config.yaml
num_hidden_layers: 9
hidden_size: 256
num_attention_heads: 8
num_key_value_heads: 8
head_dim: 32
intermediate_size: 512
vocab_size: 2048
hidden_act: "tanh_gelu"
norm: "layernorm"
norm_place: "pre"
norm_eps: 1e-05
positions: "learned"
qk_norm: false
attn_scale: 0.177
bias: "none"
tie_word_embeddings: false
parallel_block: false
init: "normal"
init_std_qkv: 0.0265
init_std_o: 0.00625
init_std_up: 0.0265
init_std_down: 0.00442
optimizer: "muon"
learning_rate: 0.00143
beta1: 0.93
weight_decay: 0.064
lr_head: 0.00839
warmup_steps: 200
schedule: "wsd"
decay_fraction: 1.0
decay_shape: "cos"
final_lr_fraction: 0.0
batch_tokens: [16384, 32768, 49152]
max_seq_len: 768
doc_mask: true
train_tokens: 286600000
max_steps: 9881
dataset: "wikipedia_en"
Each number is 200 + 30 x the weight over the matrix's rms, rounded and kept within 0 to 999. Layers, rows and columns count from 0.

# down: layer 2 MLP down (transposed), 512x256, rms 0.0825, rows 311-337, columns 128-255
# up: layer 2 MLP up, 512x256, rms 0.0901, rows 312-338, columns 128-255
down311,145,148,253,171,160,224,187,179,162,139,221,203,194,241,271,184,225,169,160,169,249,164,150,158,253,210,187,236,157,207,111,192,201,224,171,192,177,304,136,204,180,191,124,233,261,160,209,181,201,175,157,155,198,250,208,236,277,155,178,239,195,200,217,193,176,184,180,239,215,142,169,170,220,127,204,205,242,250,280,167,194,210,213,201,195,211,206,236,219,212,211,136,170,173,247,135,215,168,227,218,192,202,214,113,285,237,214,231,178,282,200,196,224,224,151,206,205,254,230,198,196,195,177,199,272,186,191,234
up312,156,197,197,224,201,279,222,244,188,185,284,209,179,174,232,191,193,194,195,192,194,179,183,161,181,187,200,229,168,182,207,224,209,135,191,238,225,188,176,234,149,210,194,213,224,183,243,252,197,181,212,236,203,225,215,180,210,160,212,198,158,167,230,195,173,199,178,222,226,236,207,181,239,205,188,243,223,230,240,205,226,212,207,209,222,230,180,231,246,175,200,210,202,185,214,244,172,221,190,167,185,182,173,209,173,180,194,214,200,187,212,186,219,209,257,186,170,197,193,186,196,199,238,192,159,182,229,156
down312,175,221,168,159,227,184,200,177,210,210,205,195,219,195,237,186,222,201,158,198,211,192,194,136,185,180,170,209,249,198,195,281,181,224,203,155,198,194,214,180,201,205,252,147,198,207,221,221,159,209,193,199,214,226,214,161,219,185,208,219,215,213,209,211,186,214,193,184,209,196,163,228,145,208,212,205,143,205,146,240,217,172,169,198,199,242,204,192,230,221,181,209,163,162,195,173,236,176,210,253,234,171,177,206,216,186,229,212,175,215,219,214,188,160,201,225,178,216,178,207,168,227,206,170,189,217,217,232
up313,181,232,259,210,226,209,234,182,215,164,188,235,202,179,228,225,207,167,208,233,204,214,178,127,220,224,180,216,163,235,198,269,251,232,178,216,208,195,201,188,122,176,192,169,220,265,174,176,233,226,259,216,169,157,151,127,208,238,209,208,228,229,222,159,217,212,196,219,210,163,212,227,175,113,240,236,240,132,249,213,253,241,168,211,226,190,177,280,199,223,182,259,213,251,246,173,204,216,219,177,176,179,182,163,170,172,175,219,162,242,215,169,228,179,268,139,186,170,225,197,226,287,179,217,191,226,228,232
down313,164,203,199,245,196,222,197,173,191,240,262,202,179,180,178,244,181,187,210,235,176,207,127,162,197,214,209,170,182,147,185,171,212,201,178,200,217,207,224,168,213,151,191,213,215,153,251,194,210,203,178,213,176,194,185,159,191,176,192,198,185,214,217,173,217,190,186,188,207,166,211,230,154,201,224,208,201,201,225,204,230,248,164,218,146,202,216,183,216,182,263,251,219,207,171,147,182,154,190,119,203,196,177,227,182,180,158,235,165,179,183,200,199,166,238,178,208,266,168,146,146,174,170,216,282,194,227,190
up314,218,214,175,194,195,235,234,159,156,192,249,194,200,152,229,229,124,169,224,206,186,164,187,211,174,218,179,194,147,165,231,148,211,177,180,206,212,239,142,146,186,206,234,184,241,203,189,181,235,210,219,154,243,241,185,210,218,172,219,195,167,163,233,157,189,194,241,139,222,178,201,208,168,196,246,250,223,177,198,201,202,180,200,178,149,198,241,179,192,249,192,197,188,220,184,207,178,182,170,216,223,191,161,223,184,181,212,250,172,238,202,237,222,229,183,208,216,192,183,204,156,184,209,190,221,202,229,202
down314,156,224,254,220,190,205,236,196,183,144,221,209,176,221,199,214,211,190,203,199,222,180,162,189,195,183,188,197,224,182,191,163,240,230,194,226,230,201,232,257,195,197,252,238,167,182,174,158,206,224,171,244,177,217,211,198,214,178,193,186,163,193,176,194,224,240,239,220,207,229,220,241,212,251,227,182,228,142,131,206,243,255,218,163,265,228,195,191,235,195,173,201,189,244,254,225,209,204,177,160,219,267,197,172,200,179,181,217,201,194,200,146,184,237,199,219,206,161,211,182,144,178,260,182,194,156,103,169
up315,253,169,186,218,208,173,183,222,159,214,170,278,209,182,173,218,202,159,175,230,254,179,242,257,209,168,180,172,179,183,205,216,194,191,199,215,203,230,185,191,194,121,247,214,163,175,201,201,230,193,182,191,181,212,201,201,158,177,187,123,172,183,154,248,188,126,238,187,237,168,199,158,126,203,189,154,199,178,211,169,174,188,169,207,213,240,181,206,214,203,204,208,160,227,231,198,191,221,243,102,236,165,248,234,223,198,160,182,218,212,218,192,163,187,170,239,188,164,234,157,207,162,241,245,211,219,186,192
down315,162,246,217,167,224,170,175,220,212,206,234,187,188,185,171,153,215,230,174,239,254,200,201,174,200,218,200,179,257,192,172,197,181,223,221,216,221,157,198,149,223,204,224,260,226,166,248,194,151,205,199,122,201,231,206,225,236,192,223,224,202,215,239,191,188,144,211,222,216,209,189,206,194,168,217,225,176,151,159,194,198,128,208,192,241,164,262,208,197,252,193,179,181,172,198,151,157,198,222,252,171,237,168,121,237,189,198,204,188,181,232,171,211,204,220,221,282,251,196,222,194,234,169,227,218,149,189,184
up316,208,227,227,190,156,193,198,140,170,209,179,210,159,208,175,201,213,213,196,227,182,249,170,193,193,206,213,182,196,225,196,211,189,168,209,223,176,205,186,204,190,170,147,224,149,216,181,216,182,191,181,172,244,201,161,198,186,223,195,204,197,233,195,226,178,136,198,210,232,190,213,166,205,169,197,201,193,188,172,223,148,251,236,207,206,205,238,178,191,233,212,193,173,158,189,183,243,212,185,199,210,225,204,229,236,210,154,172,187,182,216,233,163,198,236,174,181,218,199,214,206,210,198,216,198,194,185,207
down316,183,200,184,151,130,228,182,205,184,178,198,221,216,225,181,262,186,203,204,172,166,258,249,170,169,219,191,174,191,212,204,239,176,260,197,186,169,249,173,194,189,213,221,261,208,186,214,185,168,172,191,190,212,206,191,165,213,196,225,211,159,195,188,205,228,175,201,200,191,198,204,207,209,213,143,184,231,149,243,193,170,214,167,211,241,180,181,237,228,169,175,177,168,186,168,235,197,196,194,178,240,248,202,183,175,218,171,223,228,195,228,194,217,202,200,187,190,182,185,203,187,210,130,192,202,187,146,191
up317,173,180,229,172,192,253,198,194,243,175,191,192,220,206,186,240,200,170,179,180,179,198,198,196,197,180,124,206,113,112,252,195,206,191,213,234,192,203,238,200,239,208,200,250,232,196,198,217,191,173,218,263,191,192,193,157,232,201,170,149,200,245,235,175,243,247,220,157,133,234,258,197,206,207,217,221,233,214,184,244,216,219,246,198,181,213,169,171,260,232,187,276,191,243,198,269,227,218,215,237,154,168,199,240,215,203,186,202,214,255,203,183,204,229,170,215,180,219,178,215,230,191,195,157,217,253,197,170
down317,160,257,227,148,222,151,185,203,213,180,197,215,217,150,214,165,215,243,194,213,230,174,169,134,193,235,230,213,270,280,113,186,167,222,194,177,164,205,181,196,141,178,176,195,180,214,271,204,181,263,168,185,217,202,214,238,214,191,234,215,195,254,215,229,153,194,240,211,267,168,152,225,196,223,215,232,172,147,153,194,156,145,168,202,192,193,209,232,147,197,219,126,220,182,220,163,218,161,227,273,173,207,157,233,206,227,267,194,139,203,209,182,196,184,198,231,215,222,231,181,165,218,196,208,239,155,192,235
up318,214,241,161,247,287,186,216,136,129,155,191,138,157,167,175,222,233,121,191,198,233,224,256,221,238,147,133,221,209,215,222,218,177,213,209,196,212,230,156,231,184,185,131,177,154,255,204,225,191,166,212,178,234,217,201,196,163,175,238,216,187,183,171,243,180,154,193,225,230,187,225,228,217,246,205,205,199,205,209,206,220,183,221,246,182,214,240,228,166,169,173,221,172,195,192,175,244,211,198,222,223,178,218,224,231,229,217,190,230,204,219,216,181,147,245,188,186,192,184,196,178,167,219,169,203,208,248,151
down318,247,153,216,225,210,220,200,201,248,197,168,224,216,210,237,267,225,165,207,198,182,164,143,191,186,196,184,233,227,203,238,185,242,200,191,176,187,247,148,203,179,207,201,210,176,221,170,199,175,225,220,198,223,192,154,221,165,181,181,239,205,113,214,195,189,233,227,199,124,187,222,209,199,217,199,242,203,252,220,178,178,198,216,181,205,217,230,168,181,156,186,233,230,202,214,171,255,214,233,263,203,208,167,228,234,197,232,178,208,152,199,221,258,213,208,218,260,198,259,190,185,186,175,197,192,211,195,191
up319,144,215,188,212,258,182,207,236,183,215,187,200,186,139,240,184,187,218,129,240,191,196,172,165,187,180,191,214,206,220,233,229,204,182,198,181,201,193,124,189,260,201,196,211,184,241,187,189,174,173,169,201,228,179,249,220,254,234,276,184,196,187,180,245,195,215,145,173,165,159,181,221,233,187,163,227,121,212,229,265,158,195,224,222,203,233,234,251,197,201,171,154,181,195,180,172,152,195,133,211,233,194,276,160,210,208,199,144,178,181,241,160,187,216,194,223,250,162,150,183,204,240,168,181,152,181,176,163
down319,175,175,172,164,217,225,231,245,216,155,151,204,235,190,188,195,225,139,186,166,186,188,135,191,169,159,169,190,223,225,283,207,198,227,234,192,198,176,192,171,245,187,210,206,200,124,214,257,236,153,143,228,231,187,200,182,199,261,184,198,240,180,241,180,178,214,166,136,192,223,218,216,231,220,193,238,163,207,171,238,208,154,197,209,210,184,172,230,220,195,147,219,212,233,153,205,157,127,157,177,193,210,237,211,190,188,164,167,172,182,206,217,249,147,254,223,117,225,176,175,223,173,162,270,205,221,212,207
up320,197,208,202,228,190,218,200,165,164,236,201,195,207,124,237,188,205,182,179,169,225,183,188,169,210,230,186,198,238,177,247,195,162,185,181,230,219,269,217,214,226,213,137,168,207,229,222,268,218,200,229,199,215,196,238,180,171,208,203,208,162,206,188,229,191,219,191,233,168,176,204,220,227,141,231,249,181,171,188,156,251,236,222,185,184,148,220,231,165,192,232,188,188,172,224,244,245,242,173,182,260,244,180,186,221,243,210,216,208,224,161,216,189,252,187,186,246,198,216,180,261,197,195,223,235,183,168,167
down320,219,183,158,183,213,198,181,238,220,249,177,227,169,167,267,249,125,203,234,194,219,177,194,217,205,197,187,193,216,227,184,128,188,227,192,167,213,182,220,176,226,208,211,209,218,221,175,195,185,227,238,186,158,226,207,183,210,168,175,168,190,234,183,164,203,189,190,211,207,176,206,221,238,239,186,224,188,230,159,200,186,190,186,196,142,193,228,164,200,246,181,212,182,223,216,211,182,190,224,136,237,224,177,195,221,197,217,230,235,181,216,215,223,240,199,207,226,162,220,171,190,243,213,188,218,162,207,166
up321,206,185,249,227,191,230,257,219,145,184,229,247,186,194,240,146,231,232,179,127,244,153,196,215,272,165,218,212,212,193,221,200,172,158,181,177,150,232,238,233,208,152,183,190,192,229,188,257,198,204,191,189,243,218,181,204,216,216,188,160,187,152,171,211,149,241,161,234,271,176,164,224,160,160,231,217,187,208,242,154,185,179,227,239,243,222,204,211,93,184,180,165,243,190,212,168,188,200,185,242,233,161,195,208,197,227,177,188,197,141,184,158,133,252,208,134,221,258,192,203,192,213,156,232,296,165,223,174
down321,187,203,225,197,194,194,274,157,283,109,209,232,176,204,182,98,242,211,167,158,227,152,203,197,229,234,217,203,228,194,153,200,143,116,211,215,252,198,221,149,219,208,242,77,251,231,163,213,198,226,234,199,240,198,185,230,180,252,176,117,225,220,270,199,233,192,206,215,203,178,153,149,159,215,247,181,225,204,130,122,190,237,221,212,210,218,269,165,150,190,214,185,211,136,240,208,166,225,176,254,171,225,223,173,160,295,196,227,180,170,133,238,227,167,207,232,178,201,209,192,178,238,218,196,244,201,234,210
up322,198,232,172,239,192,239,219,148,187,178,211,107,205,173,218,280,210,193,203,177,142,175,204,185,156,190,172,211,221,209,187,213,174,170,211,219,197,189,238,157,203,220,148,227,176,195,206,197,181,241,225,182,239,203,136,204,212,174,216,207,186,231,226,218,184,221,175,188,188,120,234,230,259,185,185,201,211,223,165,234,187,199,204,223,243,230,215,194,172,196,171,174,191,208,172,156,191,213,164,213,171,194,232,218,191,165,218,210,193,236,169,188,240,196,188,178,215,136,179,198,191,212,228,135,216,179,207,165
down322,204,184,166,267,191,225,177,177,195,182,198,253,228,253,196,227,192,180,211,187,168,195,193,222,264,198,211,191,259,215,237,173,218,206,212,184,92,181,236,161,189,240,173,190,169,239,217,169,190,190,223,218,145,225,205,219,245,176,224,230,202,225,199,184,226,215,141,172,192,205,207,191,157,200,178,190,158,288,203,220,237,186,138,227,158,185,200,230,205,171,165,192,228,174,155,169,238,197,179,180,142,261,218,211,203,176,213,222,228,212,181,231,176,176,184,229,207,217,236,148,228,197,190,187,220,199,223,175
up323,194,215,156,155,159,238,207,256,184,243,274,190,185,148,202,232,247,185,193,173,158,191,243,148,164,177,187,275,218,179,230,240,186,206,207,222,218,189,231,162,145,186,193,159,199,178,233,191,190,215,142,177,210,222,162,202,224,190,237,165,201,247,189,223,173,145,205,209,156,219,202,219,296,201,179,213,250,157,215,174,196,224,214,214,197,200,217,216,239,143,146,197,201,179,237,228,195,227,175,186,190,191,212,168,205,239,229,189,183,208,183,199,186,160,173,229,246,207,168,199,210,203,214,183,167,193,228,224
down323,233,194,191,123,108,180,190,236,181,172,286,178,247,193,132,172,191,156,195,189,237,189,252,171,128,217,197,180,196,182,214,226,148,173,181,220,196,215,244,212,263,195,197,143,277,182,214,188,227,193,166,242,194,214,169,228,189,216,204,165,177,195,150,237,232,178,183,177,186,176,247,227,202,244,188,201,191,159,180,158,223,226,209,247,249,181,184,219,174,170,238,166,183,190,255,232,150,257,181,156,207,172,231,181,267,201,216,224,173,208,222,188,168,183,161,178,213,215,157,197,240,193,173,233,221,191,217,229
up324,194,252,210,223,198,234,241,214,186,218,173,229,233,210,155,188,204,151,205,249,155,193,173,208,211,182,199,198,216,185,161,215,177,235,199,183,209,140,191,219,184,210,169,180,226,176,226,244,201,205,206,215,192,198,165,183,197,187,220,244,248,250,220,199,229,167,146,196,201,159,222,186,224,183,225,234,195,174,218,199,149,217,198,220,172,225,195,231,175,239,186,136,189,164,240,164,250,210,158,170,199,225,140,243,198,189,273,161,186,216,151,254,222,194,210,208,245,213,161,204,216,182,142,238,191,181,184,259
down324,152,182,169,234,204,222,183,218,177,194,248,248,184,231,163,194,284,218,218,232,194,196,144,207,191,202,230,204,231,210,132,263,187,228,184,196,205,234,214,202,235,207,182,123,161,154,224,218,173,208,202,213,225,196,148,203,226,211,183,222,227,176,202,208,155,171,198,188,193,174,197,173,175,197,173,188,154,183,164,238,188,209,195,161,206,240,213,250,225,238,181,183,266,185,131,237,152,209,208,147,194,178,187,222,185,249,216,190,173,206,248,223,191,244,189,202,254,180,146,189,201,178,186,179,165,214,151,200
up325,216,203,190,173,169,198,203,178,196,195,151,232,243,179,247,129,165,186,137,147,265,203,206,187,199,128,231,216,180,207,178,219,180,227,212,191,240,141,232,130,198,196,157,181,201,180,200,168,206,140,210,180,206,201,188,195,229,194,251,197,210,238,180,143,198,218,200,181,221,191,201,199,168,224,196,230,250,201,238,194,194,226,154,205,203,159,204,248,219,283,233,172,204,224,217,164,190,169,143,201,115,206,237,226,167,156,208,170,171,175,278,164,157,175,216,228,205,212,167,214,216,182,214,237,236,237,186,247
down325,239,137,249,211,188,221,182,247,142,158,245,223,210,180,202,196,149,220,218,183,177,193,168,202,257,192,194,205,283,256,185,186,224,229,171,223,161,262,251,185,156,179,161,199,180,163,136,104,209,156,242,245,161,203,179,125,223,192,181,170,203,201,185,213,253,246,222,229,173,182,210,214,197,215,178,162,152,191,135,269,271,123,130,171,232,197,195,212,222,183,223,237,215,261,159,199,235,181,212,173,188,201,208,216,153,213,162,161,175,200,185,110,202,197,207,186,213,235,213,253,212,169,247,218,157,166,249,202
up326,194,216,181,218,207,224,212,219,187,222,257,240,180,204,198,203,206,186,137,200,199,250,211,244,182,136,220,202,211,207,240,179,170,181,219,221,165,172,208,215,216,171,154,200,249,228,182,228,142,192,181,164,236,211,216,208,201,183,205,186,189,205,214,242,169,228,216,183,195,163,211,189,203,244,183,222,198,225,168,228,189,181,217,246,228,238,244,166,201,203,184,239,173,159,117,207,162,239,193,216,168,170,203,181,190,192,156,159,240,196,172,230,211,206,168,209,165,217,180,216,192,220,224,162,181,177,177,203
down326,213,206,159,226,181,192,241,230,188,227,238,190,227,167,190,162,236,210,171,206,183,214,187,243,219,142,214,205,242,234,152,183,152,157,170,199,230,157,220,212,209,171,205,200,207,231,172,218,190,221,226,223,246,196,172,189,193,192,171,198,202,204,181,263,181,211,242,247,216,199,182,210,244,210,185,191,193,235,168,229,216,181,186,167,216,205,179,167,231,199,205,205,245,189,189,227,161,235,198,243,160,202,232,169,168,167,180,188,137,255,192,202,203,167,171,178,144,228,218,224,231,223,218,193,213,154,177,207
up327,183,236,207,169,219,261,226,161,138,203,174,217,193,235,139,240,169,226,184,154,207,215,228,219,152,238,185,183,173,224,229,218,209,237,218,235,177,177,205,223,172,217,201,132,213,198,193,214,215,180,189,219,167,206,203,178,152,156,180,234,224,188,190,229,199,185,179,210,190,206,146,145,235,163,196,158,149,253,206,192,153,203,250,210,193,253,152,236,194,200,199,240,232,195,194,250,221,176,196,213,208,249,238,156,190,213,188,194,158,179,217,206,205,177,192,163,185,199,191,242,229,156,254,253,226,176,162,148
down327,207,189,214,268,208,229,208,160,186,232,233,143,180,192,244,215,175,200,193,177,191,206,214,225,196,216,166,241,174,113,232,183,215,211,210,217,210,220,180,176,240,180,201,250,217,202,178,196,199,223,196,175,178,215,239,194,192,196,214,178,264,205,248,188,136,209,166,184,234,184,200,220,182,222,178,231,161,204,175,205,241,209,171,249,214,181,189,217,214,202,202,212,201,182,177,207,174,181,171,172,231,154,175,138,182,197,177,217,185,213,241,195,198,215,202,179,171,174,194,178,199,214,231,193,189,173,239,207
up328,204,183,220,198,178,175,254,249,193,182,177,298,227,224,158,252,204,192,175,175,153,198,173,229,225,182,124,206,169,252,137,213,210,180,190,176,205,156,191,254,208,212,225,222,179,137,211,217,220,221,192,207,266,232,259,171,145,235,173,195,184,189,146,215,173,157,221,207,167,180,143,207,191,196,236,229,214,269,238,204,180,216,192,200,232,219,228,185,167,183,198,252,195,200,189,179,210,204,191,190,213,141,146,193,207,212,231,204,218,189,206,191,231,232,222,230,178,208,222,203,228,192,253,212,231,197,158,194
down328,148,157,228,237,224,233,197,202,192,186,184,219,187,266,212,212,177,191,223,187,218,160,205,182,162,235,208,146,258,197,191,178,201,195,228,182,203,189,201,217,231,189,209,202,253,210,189,227,150,213,221,230,239,166,191,228,165,243,176,215,202,195,185,178,222,179,186,188,168,155,193,167,167,214,220,195,128,194,193,154,166,172,189,221,205,191,212,155,217,155,187,195,224,178,170,197,223,148,179,206,233,162,171,187,192,205,181,153,266,241,181,196,243,227,215,199,181,146,209,145,201,210,225,209,217,189,174,195
up329,200,140,196,161,177,181,194,164,188,235,196,149,173,193,218,249,232,210,209,214,214,190,220,237,216,224,222,220,180,248,231,184,179,214,233,200,200,266,197,206,225,174,221,236,205,198,208,188,186,212,234,202,221,236,196,204,254,160,195,189,140,233,200,221,206,210,163,163,221,200,225,192,187,241,178,194,182,208,176,206,186,155,196,207,201,190,191,178,198,171,185,200,155,211,192,184,152,192,192,169,212,169,181,222,189,213,254,210,222,248,193,203,192,247,193,224,178,173,163,175,232,181,188,210,227,195,177,203
down329,201,182,166,191,162,191,175,215,205,171,209,231,229,205,196,202,210,190,203,190,207,177,178,188,209,190,238,217,218,252,217,216,214,220,219,226,225,227,222,207,191,246,197,217,217,206,224,219,166,196,192,206,238,214,181,181,197,180,178,197,161,237,137,219,225,197,261,160,218,165,208,217,215,220,199,202,184,197,208,199,156,197,220,169,176,219,179,250,230,171,207,185,193,198,187,166,135,167,209,230,202,162,173,216,202,198,190,227,186,191,161,190,210,204,227,224,188,204,185,244,176,207,194,174,191,182,174,182
up330,227,175,213,236,155,170,223,235,194,212,127,169,171,173,156,166,227,160,226,218,218,216,178,190,218,202,187,239,208,235,208,207,211,173,271,193,223,182,177,208,284,191,172,146,141,197,149,188,217,169,191,197,168,151,231,202,230,193,221,156,138,210,220,228,253,267,201,170,205,155,189,134,248,208,209,201,193,190,188,123,217,173,219,143,159,190,198,172,244,212,154,150,205,162,194,166,223,259,221,233,206,235,193,227,198,238,251,232,208,153,227,218,206,240,257,148,148,204,221,227,236,212,198,234,241,192,205,177
down330,244,202,206,218,169,209,252,177,226,212,203,179,165,213,173,196,198,224,164,209,214,211,225,243,220,184,145,156,160,215,164,218,195,194,187,226,204,195,199,209,220,216,191,216,145,214,192,165,204,147,168,210,190,152,234,210,156,216,213,215,231,212,168,208,255,187,128,196,235,205,200,210,241,225,200,227,222,190,188,182,194,175,182,182,206,234,228,223,178,253,238,212,177,193,154,168,256,194,138,194,233,177,197,169,226,218,242,222,146,148,198,206,211,231,181,176,206,217,235,136,199,213,222,212,116,213,194,150
up331,173,212,192,243,230,207,214,220,214,196,214,237,188,253,175,183,177,158,180,168,197,178,235,162,233,177,183,195,156,206,179,233,222,157,208,205,188,212,204,230,222,200,175,228,202,216,226,249,202,158,144,220,256,244,200,191,169,215,198,227,196,217,172,226,206,197,199,198,198,201,188,212,128,223,275,213,216,207,243,226,266,197,224,190,260,208,186,149,174,198,228,231,150,200,119,185,207,223,185,192,200,214,229,157,188,212,178,212,248,198,148,249,237,201,192,175,233,162,212,187,164,210,179,178,237,194,195,134
down331,201,185,202,166,211,218,222,199,213,199,209,212,162,179,215,170,218,194,173,240,222,209,196,202,163,219,229,213,192,181,232,179,202,241,227,185,228,173,166,161,180,173,207,213,167,219,144,146,219,218,207,190,219,186,184,272,209,203,218,182,228,166,217,180,167,254,200,176,160,205,190,190,209,184,204,206,209,192,212,216,162,157,186,189,185,221,192,200,197,180,173,146,173,242,232,222,183,195,174,163,204,235,208,204,184,196,180,191,183,189,193,186,171,265,178,205,153,195,211,246,223,174,193,200,261,168,224,209
up332,195,223,164,212,224,249,201,207,240,168,202,201,212,171,217,176,220,189,142,206,180,196,177,220,172,184,174,167,191,203,216,184,173,173,175,227,163,221,220,181,161,180,163,208,188,233,225,158,119,200,185,165,243,205,178,237,238,150,228,186,166,178,196,229,181,241,171,183,235,211,155,223,220,176,192,228,182,228,189,210,183,210,209,179,187,201,196,244,197,197,202,182,173,235,183,187,190,204,194,173,213,172,161,200,211,201,142,206,158,205,190,175,224,211,211,178,257,207,189,189,207,246,190,206,239,127,213,164
down332,171,175,216,232,183,204,198,196,211,206,185,146,192,209,159,143,217,209,194,185,214,205,227,177,235,209,203,190,180,162,241,218,219,219,207,193,197,220,178,189,212,215,211,231,177,201,190,160,221,213,208,211,195,219,192,222,178,234,197,229,191,194,213,213,163,199,250,220,186,196,259,167,246,202,233,197,211,252,174,244,176,233,193,249,192,169,211,168,209,212,203,191,193,222,117,215,175,182,191,205,151,194,198,203,174,188,176,195,217,220,182,211,219,146,229,175,198,202,180,211,228,229,169,173,136,205,219,222
up333,198,232,222,224,181,210,229,202,174,250,199,166,236,224,207,220,184,188,222,131,190,241,200,195,193,206,205,190,153,197,200,218,175,173,189,237,180,244,169,234,168,124,209,201,209,206,195,210,195,211,268,239,226,239,213,177,164,199,187,214,159,171,208,227,211,203,209,155,170,207,199,266,188,191,212,201,207,202,211,257,194,128,196,226,184,177,259,191,190,249,177,207,166,172,188,162,112,215,158,191,165,232,209,223,198,196,182,214,181,204,231,237,189,159,185,209,225,213,184,182,219,244,193,164,156,188,194,216
down333,173,164,195,187,127,115,240,179,215,186,247,220,240,225,212,166,217,174,223,233,203,200,180,225,208,227,214,187,184,160,230,193,188,196,190,203,221,203,179,159,185,245,192,197,220,240,221,144,143,230,185,204,189,202,189,145,204,196,200,191,192,244,179,167,216,241,176,246,257,205,193,239,152,233,156,219,209,216,194,194,177,179,266,187,186,192,210,210,178,212,182,154,158,180,217,244,204,177,186,224,204,226,174,207,167,233,198,203,225,169,256,208,204,157,212,168,160,149,213,229,162,185,168,190,204,189,238,189
up334,223,213,198,210,267,190,223,233,122,238,153,182,210,218,132,194,224,235,199,213,171,182,249,205,158,175,172,198,180,236,172,230,186,200,201,206,235,207,152,170,198,149,216,250,171,199,199,200,197,227,199,199,240,245,202,248,178,179,241,228,226,235,208,201,163,184,199,243,168,232,171,197,191,233,195,219,170,204,200,201,191,169,182,231,227,244,222,213,171,260,161,158,213,213,212,157,222,178,266,202,145,233,203,233,195,199,198,172,222,197,201,225,145,192,202,133,197,224,139,164,273,215,179,260,221,215,237,195
down334,219,228,212,233,167,216,208,181,152,182,214,179,211,177,220,270,214,179,221,216,126,176,226,192,207,163,187,218,183,180,199,208,182,186,220,205,159,163,252,162,223,167,210,223,176,208,173,203,194,205,207,191,170,200,161,156,161,168,173,224,172,139,171,197,136,200,242,261,164,229,244,181,227,238,184,249,195,217,178,151,149,230,183,183,223,152,197,256,248,256,163,259,214,151,171,177,256,172,197,209,165,223,211,222,219,196,172,203,223,245,264,198,213,201,186,140,232,223,225,230,161,207,158,202,191,193,211,213
up335,209,252,216,194,221,190,186,178,204,196,169,160,188,216,186,204,193,178,252,192,213,214,204,202,236,220,170,195,205,213,175,258,180,219,195,199,174,236,181,225,222,177,190,204,184,222,160,193,144,208,220,170,192,184,197,204,174,197,188,191,174,180,187,204,206,238,251,202,249,153,201,201,181,197,177,199,201,179,211,184,178,208,206,211,185,235,182,214,201,193,148,231,192,180,221,170,204,209,190,137,199,181,198,176,181,191,214,181,160,212,224,194,181,232,190,165,183,182,199,247,204,223,214,204,234,144,220,191
down335,175,250,200,232,232,196,199,189,174,187,264,227,238,149,239,206,190,240,195,158,209,188,178,243,225,169,188,225,132,192,216,210,199,186,228,215,169,210,147,162,156,240,232,217,187,220,199,147,285,163,190,155,159,220,210,213,195,213,198,212,195,249,202,193,188,218,182,192,196,238,185,187,221,196,207,198,200,206,179,228,180,196,173,210,202,223,199,227,163,184,210,206,171,200,214,235,185,171,192,185,183,181,196,197,190,207,212,183,184,222,181,152,235,223,183,197,199,216,239,233,183,212,210,180,189,244,215,206
up336,241,222,188,210,207,235,202,192,209,207,217,162,206,190,228,228,183,188,215,196,198,192,223,216,213,209,172,197,196,178,168,225,206,196,191,227,211,237,211,226,196,213,194,187,194,183,175,211,194,206,198,197,214,184,220,172,195,196,201,218,182,217,216,190,194,204,194,182,222,205,197,193,187,192,184,201,197,201,205,183,182,189,193,207,228,208,217,194,185,199,220,188,213,195,217,184,197,197,188,211,189,201,221,212,176,190,214,181,175,176,241,201,190,228,201,221,212,214,177,199,208,211,172,233,209,185,213,187
down336,237,218,183,202,214,229,183,226,191,165,189,228,178,224,209,183,202,217,181,170,217,180,216,211,211,190,197,206,178,188,217,207,173,201,202,222,194,189,122,192,210,205,226,196,209,193,203,217,199,189,190,218,238,194,166,180,216,216,194,206,202,211,207,196,198,214,220,212,180,192,192,160,170,190,184,223,232,184,157,244,193,199,176,196,195,194,168,195,183,212,170,205,212,193,185,204,201,220,200,223,161,203,214,180,236,166,194,188,204,206,183,196,193,200,189,197,211,169,186,184,241,186,187,225,220,181,197,177
up337,190,246,211,212,210,183,174,250,163,211,181,243,203,206,178,219,193,252,203,245,247,208,172,199,164,167,212,198,179,239,252,211,182,230,204,210,271,206,171,221,288,188,278,230,225,263,203,231,244,193,230,166,168,245,182,206,209,155,154,198,199,202,196,205,195,184,148,217,203,216,177,212,227,198,203,191,211,193,227,212,188,222,199,196,228,207,220,237,223,215,190,233,206,185,218,246,252,195,171,182,172,198,174,242,212,158,200,164,198,165,172,169,145,224,179,243,185,184,188,211,196,183,186,229,192,140,175,160
down337,120,223,206,183,201,219,154,204,166,229,266,246,237,221,213,175,217,176,180,194,188,194,212,198,205,175,213,219,212,208,251,213,258,212,194,235,172,192,178,209,215,182,232,177,234,226,237,232,205,214,169,182,196,279,176,189,199,169,220,202,236,175,232,242,161,199,173,270,208,209,222,265,212,222,210,241,183,205,231,202,178,190,223,174,230,228,194,210,178,207,166,197,178,180,204,186,184,204,189,123,209,197,198,220,230,205,184,160,128,201,240,183,182,232,189,149,183,231,194,200,153,211,207,195,211,175,191,161
up338,210,200,182,154,191,185,247,176,202,179,190,190,233,159,253,210,231,202,192,208,163,227,152,206,224,200,224,226,173,231,192,167,232,182,193,182,172,174,198,230,163,250,275,171,221,219,213,244,209,190,229,208,214,225,184,244,211,150,213,205,229,202,214,187,243,189,171,188,199,205,212,212,264,169,194,196,181,158,179,229,166,192,176,195,241,165,249,184,228,201,191,198,198,235,191,234,169,284,122,196,234,183,267,232,209,164,212,197,247,228,229,203,257,198,175,235,157,153,239,193,164,207,152,157,178,197,176,189